From a checkpoint of a small transformer trained on Wikipedia.
Size: width 128, MLP 512 GELU, vocabulary 2048.
Architecture: LayerNorm after each residual sum, learned positions, biases, tied embeddings.
Training: a variant of Muon for these matrices, 122M tokens, 6855 steps.
Each number is 128 + 24 x the weight over its row's rms, rounded and kept within 0 to 255. Layers, rows and columns count from 0. The size above them is the row's rms in percent of the matrix's.

# layer 5 MLP down, 128x512, rms 0.0378, rows 0-127, columns 288-319
size [100 102  92 100 102 104 103 104 103  97  95 110  98 100  95 102 104 101  98  97  96 100 102 100  95 104  99 103 103 100  99 100  95  99  97 102 126  95  98 100 100 102  99 100  98  95 100 100  99  99  97  99 103  96  97 102 102 105  98 105  98 100 102  98  99 110  96  99 103 100 104 103  97 103 100  98 100 105 100 102 100 100  95  97 100  95  98 105 101 108  98  96 103 100 102  94 102 103  94 102 104 102  91 101  96  96 104  97 104  95  94  98 102  97 101  97  97 101  98  98 104  96 100  99  98 103 104  93]
[[131 147 148 106 148 149 174 145 149 123 149  97 125 116 140 110 148  97 133 170  98 141  74 134 118 125 140 126 114  72 123 101]
 [159  95 126  69  89 119 154 130 131  89 133 134 143 139 115 118 106 146 141 161 139 156 138 118 126  89 132 132 120 131 128 117]
 [ 83 144  99 155 149  88 102  93  91 138 125 149 120 129 143 134 118 180 129 118 131 112 123 119 141 146 169  77 146 147 116 109]
 [146 146 142  82  96  87 119 148 107 178 124 166 138 140 138 128 118  98 140 134 141 110 148 138 118 130 201 156 137 137 137 145]
 [149 132  86 140 162 158 145  84 108  85 137 167 128 110 173 112 125 136 130 142 102 162 145  95 130  97 109 147 135 131 105 168]
 [159 129 127 186 125  75 139 101 135 142 136 140 141 112 131 157 119 171 205 105 130 122 123 141 114 119 102 127 154 140 159 101]
 [132 118  85  99  93 149  93 113 171  84 124 120 116 124 128 120  96 157 165 155 160 122 138 116 109 136 156 118 118 100 140 111]
 [103 143 165  96 150 141 134 102 113 155 114 132  93 118 182 156 174 147 104 124 139  88 116 100 172 101 122 116 160 153 128 110]
 [147 135 134 128 165 123  80 132 125  91 142 128 109 162  95 134 119 141  67 111 127 127  96 148 128 115  97 164 101 111 110 104]
 [ 83 107 113 145 109  95 111 129 137 134 122  84 143 174 130 143 127 124 128 164 143 103 135 123 133 132 123 122 121 160 161 135]
 [151 143 124 129 103 119 147 123 116 153 100 105 116 112  99 167 112 103 146 131 130 146 152 129 142 156 110 109 158  83 148 131]
 [156 136 129  94 123 143 136 154 113 103 131 181 141 115 140 121 124 124  97 110 155 149 142 133 161 152 130 100 127 106 132 134]
 [147 122 104 122 132 114 134 138 125 123 169 120 131 118  93 101 157 131 143 115 180  97 167 107 120 102 118  97 124 141  85 145]
 [ 95 121 111 116 106 115 113 124  81 134 119  99 141 127 117 116 140 154 122 161 114 169 146 108 160 149 127  96 108  96  94 126]
 [147 120 141 107 170 130 133 146  95  84 128 150 166 142  75 102 191 130 123 120 116 150  92 145 101 150 128 155 129  90 112 106]
 [158  96 130 144  95 132 114 123 144 122 138  91 113 111 137 101  69 171 110 131 141 151 156 157 169 107 116 122 113 171 141 131]
 [110 112 125 111 166 137 129 108 159 149 125 117  98 145 139 164 117 163  89 128 113 142 144 138  90 153 137 135 142  91 128 110]
 [129 128  94  88 101 115 153 126 175 157 160 133 181 149 122 121 161 124 119  85 135 113 133  87 104 121 135 106 109 114 135 135]
 [127  92 142 176 147 124 164 146 136 109 139  95 117 144 140 157 164 126 115 133 142  81 166 103 136 153 125 168 105 116 123 145]
 [118 126 161 157  80 103 109 118 158 157 113  98 100 165 117 145 133 133  87 144 146 120  69 112 129 106 131 154 152 150 134 150]
 [130 129 136 136  93 105  81 132 103 108 141 134 111 159 105 136 146 118 111 115 121  95 127 101  85 122 134 140 104  87  76 127]
 [ 85  98 132 124 131 121 143  92 124 124 148  99 158  91  91 104 130 125 129 132 110  95 115 161 113 151 111 131 128 126 124 105]
 [115 152 105 175 162 116 149 135 137  89 136 148 135 147 147  69 110  94 140 113 169 112 127 154 143  69 111 152 125 134 142 118]
 [125 158 123 130 128 149 136 113 170 135 106 113 124 146 117 147 113 157 124 109 100 154  86 125 112  97  97 123  86 111 146 110]
 [115 152 117 106 164 123 160 144  90 140 148 129 127 123  97 141 170 142 124 174  77 201  73 121 150 154 143 150 141  90 119 112]
 [ 94 141 101 128  98 116 117 131 114 106 139 141 151 105 102 149 140 137 162 152 106 121 146 122 122 132 120 137 148 135 108 142]
 [154 132 126 109 128 152 104 137 118 138 113 168  95 127 128 166 101 137 104 122 134  83 104 124 112 162  76 116 133 136 138 128]
 [162 124 119  89 119 137 176 146 109 140 132 128  95 126 161 104 123 138 144 135 122 113 158 150 145 117 114 170 137 146 169 115]
 [144 119 146 126 107 134 100 124  58 132 131 120 111 141 148 118 129 135 134 110 104 128 112 186 117 116 151 154  61 131 129 101]
 [174 153 135 150 159  98 110 116 162 143 121 151 139 124 121 157  94 158 152  87 142 117 131 177 169 108 148 106 147 103 116 134]
 [112  88  90 139 166 133 140  97 131 145 111 119 156 103 153 138 104 142 154 160 114 207 106  72  69 124 151  93  94 160 120  95]
 [ 93 120  99 125 174 151  81 134 139  95 142 131 105  74 123 162 143 122 189 116 162 107 170 129  84  55 101 121 113  95 105 109]
 [143  91 108 105 164 119 168 131 109 113 127 157 142 125 104 153 134 139 137 118 129 120 125 157  90  95 134 125 134 196 148  89]
 [128 125 135  59 116 125  45 147  99 108 165 112 115 113  83 120 152 110 143 143 133 109 145  69 136 106 161 116 108 180 142 184]
 [146 151 147 121 108 103 136 120 109 123  83 146 172 177 140 175 156 126 149 100 127 125 138 135  96 143 127  89  92 134 136  92]
 [ 83 109 121 115  92 115 154 146 104 128 108  95 153  89 139 127 134 118  69 123 104 136 156 132 117 143  80 137 153 132 139 102]
 [114 130 103 109 139 150 156 124 115 140 117 141 135  94 152 130 170 143 132 131 158 123 135 174 115 135 124 123 117 157 109 109]
 [152 122 154 133 123 142 111 127 165 167 138 124  75 128 145 135 134 117 158 144 139 109 124 135  88 138 163 176 154 120 154 133]
 [106 145 142 116  93 182 143 117 117  91  74 131 121  78 153 119 142 108 104 101 166  89 131 155 113 111  89 103 132 106 157 132]
 [141 165 170 110 124 141 156 121 103 130 130 124 122 151 149 104 112  90 151 115 121 132 120 134 142 139 162 138  50 124 139 166]
 [115 115 121  99 151 164 138 152 116 106 115  93 168 135 137 125 100 102 125 149 109  47 143 115 100 119 160 170 102 106 128 131]
 [148 135 135 137 108 135 141  85  77  87 126 173 125 121 153 125 129 118 133 122  97 138 106 136 138 161 163 116 144 134 140 130]
 [117 168 137 116 154 149 124 131 174 108 125 131 133 139 161 137 134 180  81 144 128  84 150 148 115 136 129 169 161 147 137 153]
 [138 131 145 102 120 137  97 146 100  65 131 160 114 158 133 125 116 130  90 132 137 132 101 126 134 141 117 110 181 168 162 122]
 [176 131 141 121 142 164 120 153 135 103 123 148 128 139 127 149 162 126 102 118 124 112 142 127  85 141 116 127 106 119 109 141]
 [112 147 121 122 147 110 157 179 112 135 153 130 126 124 119 121 130 103 159 159 132  96 136  61 166 134 110 105 134 114 139  79]
 [114 148 126 142 145 107  97 100 135  97 119 122 102 148 170  99  96 149 193 143 119  82 145 182 131 102 163 163 149 123  98 124]
 [130  77 120 110 179 124 125 137 132 131 176 108 138 115 136  92 116 101 135 129  89 120 128 147 140 110 113 105 185 103 109 120]
 [ 99 158 168 118 177 113 122 124 150 112  97 167 108 141  74 124 107 150 114 154 134 124 110 125 122 134 197 101 122 130 133 132]
 [180 130 147 129 133 144 213 150  96 142 152  80 158 137  78 166 108 140 101 114 114 122 142 105 130 123  84 116 137 127  86 164]
 [102 116 177 113 125 133 126 131 161  91 125 101 144  86 137 121 136 104 135 178 158 140 158 133 149 116 158 132 128 129 147 121]
 [111 115 162 138 142 140 107 138  85 185 122  96 199 137 158 119 156  84 123 103 104 125 124 104 119 116  89 132 115 110 122 107]
 [170 147 113 105 109 124 182 123 101 153 149  42 114 113 156 121 141 135 119 130 102 162 129 100 168 164 104 123 146 116 127 113]
 [103 141 142 165 108 130 157 145 176 130 150 123 184 138  97 157 107 141 135 108 146  79 147 173  96 124 133 137  86 119 114 121]
 [135 162 123 110 146 131 131 115 112 118  89 146 125 134  72 143 122 137 186 101 173 142 167 111 105 133 122 129 150 120 116 103]
 [111 108 145 179 139 146 157 113 165 142 114 104 127 128 125 132 144 152 181 138 137 144 146 110 176 134 170 140 146 110 115 143]
 [128 168 134 113 140 105  95 133  94 167 128 118  97 144 106 142 138 135 146 143  63 108 117 102 125 163 111 145 155 150 181 135]
 [ 88 159 143  96 122 151 140 144 117 136 115 156 116 136 111 152  84 104 122 146 142 147  87 112 101 129  99 148  73 104 128 124]
 [125 160 110 145  90 112 118 120 118 140 109 155 122 130 172 104 117 139 128 109 131 147 101 144 106 131 163 102  81 106 170 159]
 [101 125 152 155 112 145 108  86 130 152 129 142 104 154 140 135 110  98 108 121 139 130 138 135 153 139 117 150 116 128 118 150]
 [ 96 114 110  69 116 119 167 102 152 130 118 145 139 130 127 116 148 149 139 148 129 139 129 123 141 119 131 142 116 137 122 131]
 [127 116 129 170 159 145 115 121 129 128 112 172 106 188 133 115 132 130 117 139  95 117 132 169 155 136 109 113 149 119 104 153]
 [120 144 147 117 125 124 118  91 140 192 119 131 135 131 151 133 113 143 141 119 140 115  74 137 113 133 126 133 107 123 156 137]
 [136 140 134 153  97 154 104 107 128  98 149 127 184 115 158  93 106 132 110 116 101 159 179 132 152 112 125  85 130 107 130 110]
 [136 132 132 172 130 149 119  88 133 139 112 159 121 155 141 110  87 101 106 133 137  98 136 139 140 120 108 126 118 187  93 133]
 [ 90 123 194 148 112 118 134 168 137 112 141  87 123  86 127  96 145 166 108 132 134 100 150 113 161 112 113 115 122 109 129 131]
 [128 118  92 124 104 138 101 136  95 127 135 140 180 124 142 116 137  98 131 128 128 164 122 119 112 104 102 106 148 134 112 111]
 [113 160 122 172  86 102 116 140 100 114 180 115  99  83 104 129 126 121 115 132 111 107 126 100 128  99 112  94 120 117 145 138]
 [112  98 124 169 137  79 121 121 126 143 100 124 139 109 129  86 153 150 120 125 153 149 129 119  96 131 142 104 127 102 100 197]
 [153 120  96 112 163 160 127 162 176 103 139  58 144 148 149 132 114 111 143 123 182 135  93 154 162 117 141 143 136 115 146 106]
 [126 116 120  93 144 102 113 136  91 154  92 120 150 118 114  92 146 126 152 117 101 151 104 150 136 120 130 130 161 136 100 104]
 [157 130 135 161  71 141 162 119 138 130 157 107  94 139 153  90 116 159 159 150 122 132 121 138 118 101 134 137 139 122 145 166]
 [ 74  99 102  99 122 148 147 132 121 123 167 148 158 180 127 164 130  99 179 132 152 190 109 150 167 153 126 109 148 144 117 117]
 [129 150 145 119 151 128 132 177 120 158 126 123 134 116 151 104  77 116 144 115  89 170  89 114 124 153 110 122 129 101 157 144]
 [110 101 127 133 131 108  87 134 166 154 124 118 105 106 115 112  90 154 154 157 172 157 107 146 117 169 150 142 126 144 142 133]
 [169 157 150 119 136 117 132 130 115 120 112 125 130 138 148 169  89  97 131 141 116 124 137 115 114 114 169 115 156 140 105 166]
 [149 107 114 132 116 146 142 106  66 134 125 136 108 128 176 141 148 105 116 143 180 150 176 162 129 159 129 117 136 140 127 110]
 [ 99 120 151 133 138 155 124 108 142 109 138 131  89 143 105 110 124 151 166 118 110 103  76  90 163 146 122 129 115 134 110 114]
 [136 138 155 112  75  92 119 156  91 119 130 114 177 149 146 113 137 109 129 143  90 140 166 106 125 173 135 116 113  98 148 105]
 [160 128 101 111 142 126 106 114 134 156 126 133 122 116 111 108 110  96 103 129 131 113 115 132 167 141 120  91 146 101 116 172]
 [164 129 129 146 108 177 139 127 126 145 104 101 116 120  82 143 106 186  82 107 156 130 100 116 103 122 121 146  91 131 120 139]
 [125 115 110 169 162 118  82 145 116 148 128 122 155 114  70 119  88 101 143 118 154 178 163 132  92 146 164 134 119 153 150 115]
 [137 121 125 116 105 166 155 114 116 117 144 143 144  99 139 108 114 161 112 139 110 124 146 155 167 105 140 162 117 119 124 116]
 [ 71  91 113 173 149 103 137 153 151  87  99 154 161 100 146  92 106 129 133 149 123 160 107 161 104 113 116 121 165 135 151 130]
 [156 136 126  66 131 150 139 135 102 161 107 148  96  98 107 127 136 135 124 131 119 123 155 132 115 143 135 117 117 115 129 126]
 [165 129 130 159 100 128 123 101 153  87 132 181  96 123 120 187 121 139 139 110 121 109 155 114  76 121 123 144 104 104 119 117]
 [127 122 127 149 127 133 108 133 154 150 119 142 135 140 137 125 125 107  88 156 114 128 130 118 132 139  64 120 140 135 139 176]
 [154 146 122 115 168  89 123 124 146 127 160  80 129 130 136 121 131 134 151 134 111 158 140 134 134 133 145 137 149 144 146 122]
 [156 101 139  74 135 121 132 125 105 138 130 103 108 101 165 165 132 146 110 122 150 129 106 145  96 143 158 125  92 149 117 143]
 [ 87 157  95 153 130 112  81 100 131 122 127 156 139 162  90 132 153 113 168 122 141 104  99 174 129 105  76 122 138 143 112 111]
 [165 177  91 127 144  72 112 119 104 166 128 113 112 139 135 134 136 157 128 102 137  86  99 112 137 170 165 133  99 160 184 149]
 [141 140 187 110 146 171 104  99 133 137 137 108 112 115  86 142 103 170 133 160 144 150 104 126 138 119 131 145 111 119 129 113]
 [142 166 126 131  90 100 132 130 141 105 124 171  84 137 140 133 143 131 135 134 128 141 131 126 131 116 143 135  93 133 111 144]
 [117 101 120 159 132 168 131 118 116 130 132 172 148 137 164 118 114 123  92 123 149 147 105 121 113 146 141 138 160 148  84 146]
 [157 122 129 141 105 130 179 116 108 134 130 142 109 141 146 119 129 127 143 158  78 127 120 116 120 115 175 137 110 157 166 166]
 [ 94 162 148 105 133 101 157 126 148 115 120 159 124 112  91 139 141  94 112  99 116 124 116 115 144 128 145 121 127 114 138 169]
 [143 160 164 182 138 113  82 176 134 135 134 142 126 110 146 143 127  98 153 114 134 114  96 142 139  84 118  97  99 146 133 134]
 [ 87 106 116 149 130 130 145 113 116 147 178 160 128 132 132 114 111 131 108 144 149  68  92 125 146 115 149  98 147 159 109  79]
 [108 132 140 117 135 147 105  95 122 113 145 110 171 117 158 103  89 114 106 101  92 140 115 120 114  70 140 162 137 159 112 120]
 [ 82 144 108 121 126 120 131 140 137 108 122 117 133 101 124 124 134 132 105 105 132 168 118 127 142  89 100 132 136 132 142 144]
 [138 110 144 139 136 124 114 129 163 160 143 127 121 155 107 113 141 119 153 129 150 104 102  91 179 139 130 102 119 122 142 144]
 [168  91 147 187 115 142 140 117 151 155 154  91 110 113  87 141 153 131 133  84 167 175 135  80 129 183 195 138 173 130 132 155]
 [152 142 106 175 121  99 116 151  86 136 148 144 128 163 145 164 185 124 119 125 110 109 153 103 122 143 131 151  91 116 113 146]
 [134 107 103 129 112 136  85 121 136 129  95 116  91 125 112 156 117 130 139 102 107 159 169 131 120 150  91 116 162 125  68 142]
 [126 147 140 103 119 129 192 155 123 159 144  92 109 124 171 130 189 168 133 126 120  92 137  62 101 196 118  89 165  81 122 142]
 [158 139 132 129 127 121 111 108 168 129 108 146 121  99 120 112 130 140 143 105 101 128 165 154 147 118 133 125 148 102 143 105]
 [148 134 128 177 136 152 131 154 170 142 126 167 145 144 105 105 161  98  98 105 106 117 133 134 131 113  92 109 144 137 175 111]
 [126 106 159 156 105 128 129 142 111  70 116 126 164 132  98 146 100 139 116 144  94 187 126 133 105 122 126 126 109 114 164 136]
 [136 160 145 125 132  96 106 129 129 125 139 132  69 155 147 121 143  95 136 134 113 132 116 161 171 118 132 132 106 118 125 114]
 [ 84  76  80 104 129 193 165 172 129 131 121 154 151 137 152 112 133  94 121 175 144 143 140 107 115 110 103 149 143 155 144 109]
 [ 87 142 117 157 133 119 150 124 176 131 118  98 131 127 157 118 112 121 120  94 137 116 143 150 154 124 135 123 151 111 111 142]
 [ 73 123 147 130 127 157 115 143 111 121 127 151 108 113 113 110 151 104 126 119 142 111 145 163  84 161 114 137 113 114 114  78]
 [144 127 127 106 155 114 149 133 152 154 108 107 163 138  87  98 141 142 136 145 200 112 152 117 122 112 115 106 114 151 106 175]
 [143 135 151 133 122 177 152 114 153  96 106 123 153 164  97 126 109 131 161 147 101 157 108 109 112 122  84 144 120 177 166 152]
 [126 104 129 142 152  86  97 128 147 108 144 102 121 135  76 136 102 127 128 145  78 115 144  83 168 166 108 158 171 126 112 140]
 [100 124 170 194 150 134 132 152 159 162 140 145 111 120 122 113 143 145 111  86 155 135 167 143 120 150 163 114 150 133 100 145]
 [189 156  83 156 143 103 111 114 141 118 119 109 124 131 148 107 121 145 146 121 116 142 145 106 135 133 115 130 164 103 139 118]
 [156  81 154 154 123 137 146 134 141  95 105 139 130 129 105 101 139 100 142 104 133 147 144 120 144 151 168 113 142  96 147 105]
 [ 94 129 115 110 119 123 146 123 176 153 116 125  94  76 116  99  72  98 134 132 159 147 119 124 151 129  99 147 147 131 175 146]
 [178  78 112 121 148 125 120 100 158 145  94 147 149 137  95 186 137 114 117 137 126 106 118 108 136 118 149 140 124 149 149 124]
 [118 115  89 111 140 106 159 146 161 185 137 125 117 133 195 110 145 100 132 141 151 131 137 180 149 111  93 140  92 133  81  93]
 [115 146 126  91 163 118 138 121 153 115 109 160 166 138 100 172 152  99  99 121  86 114 134 154 142 148 141 119 146 159 148 132]
 [118 145 107  97 122 118  66 102 130 112 121 159 111 132 126 177 141 153 133 114 132 106 125 103 117 113 148 138 105 149 129 126]
 [128 126 118  85  86 161  84 141  97 172 132 128 105 149 153 203  98  83 127 111 132 154 144 151 149 135 141  98 119 122 106 128]
 [108  99 123 109 141 133 165 117 104 128  91 133 102 116 113 153 135  96  98 142 132  90 120 150 121 158  79 106 133 111 138  99]
 [ 63 138  72 186 130  88 160 148 143 106 123  97 117 156 101  92 146  80  92 120 118 136 131 170  85  91 133 142  79 128 114 118]
 [158 118 152 117 132 129 105 170  85 127 141  99 150  91 165 118 119 145 110 132 160 115 142 140 157 130  87 130 142 162 116  73]
 [118 103 105 134 103 169 150 122 141 104 131 113 102 132 137 149 123 140 103 104 104  96 152 149 113 131 141 145 157  98 134 156]]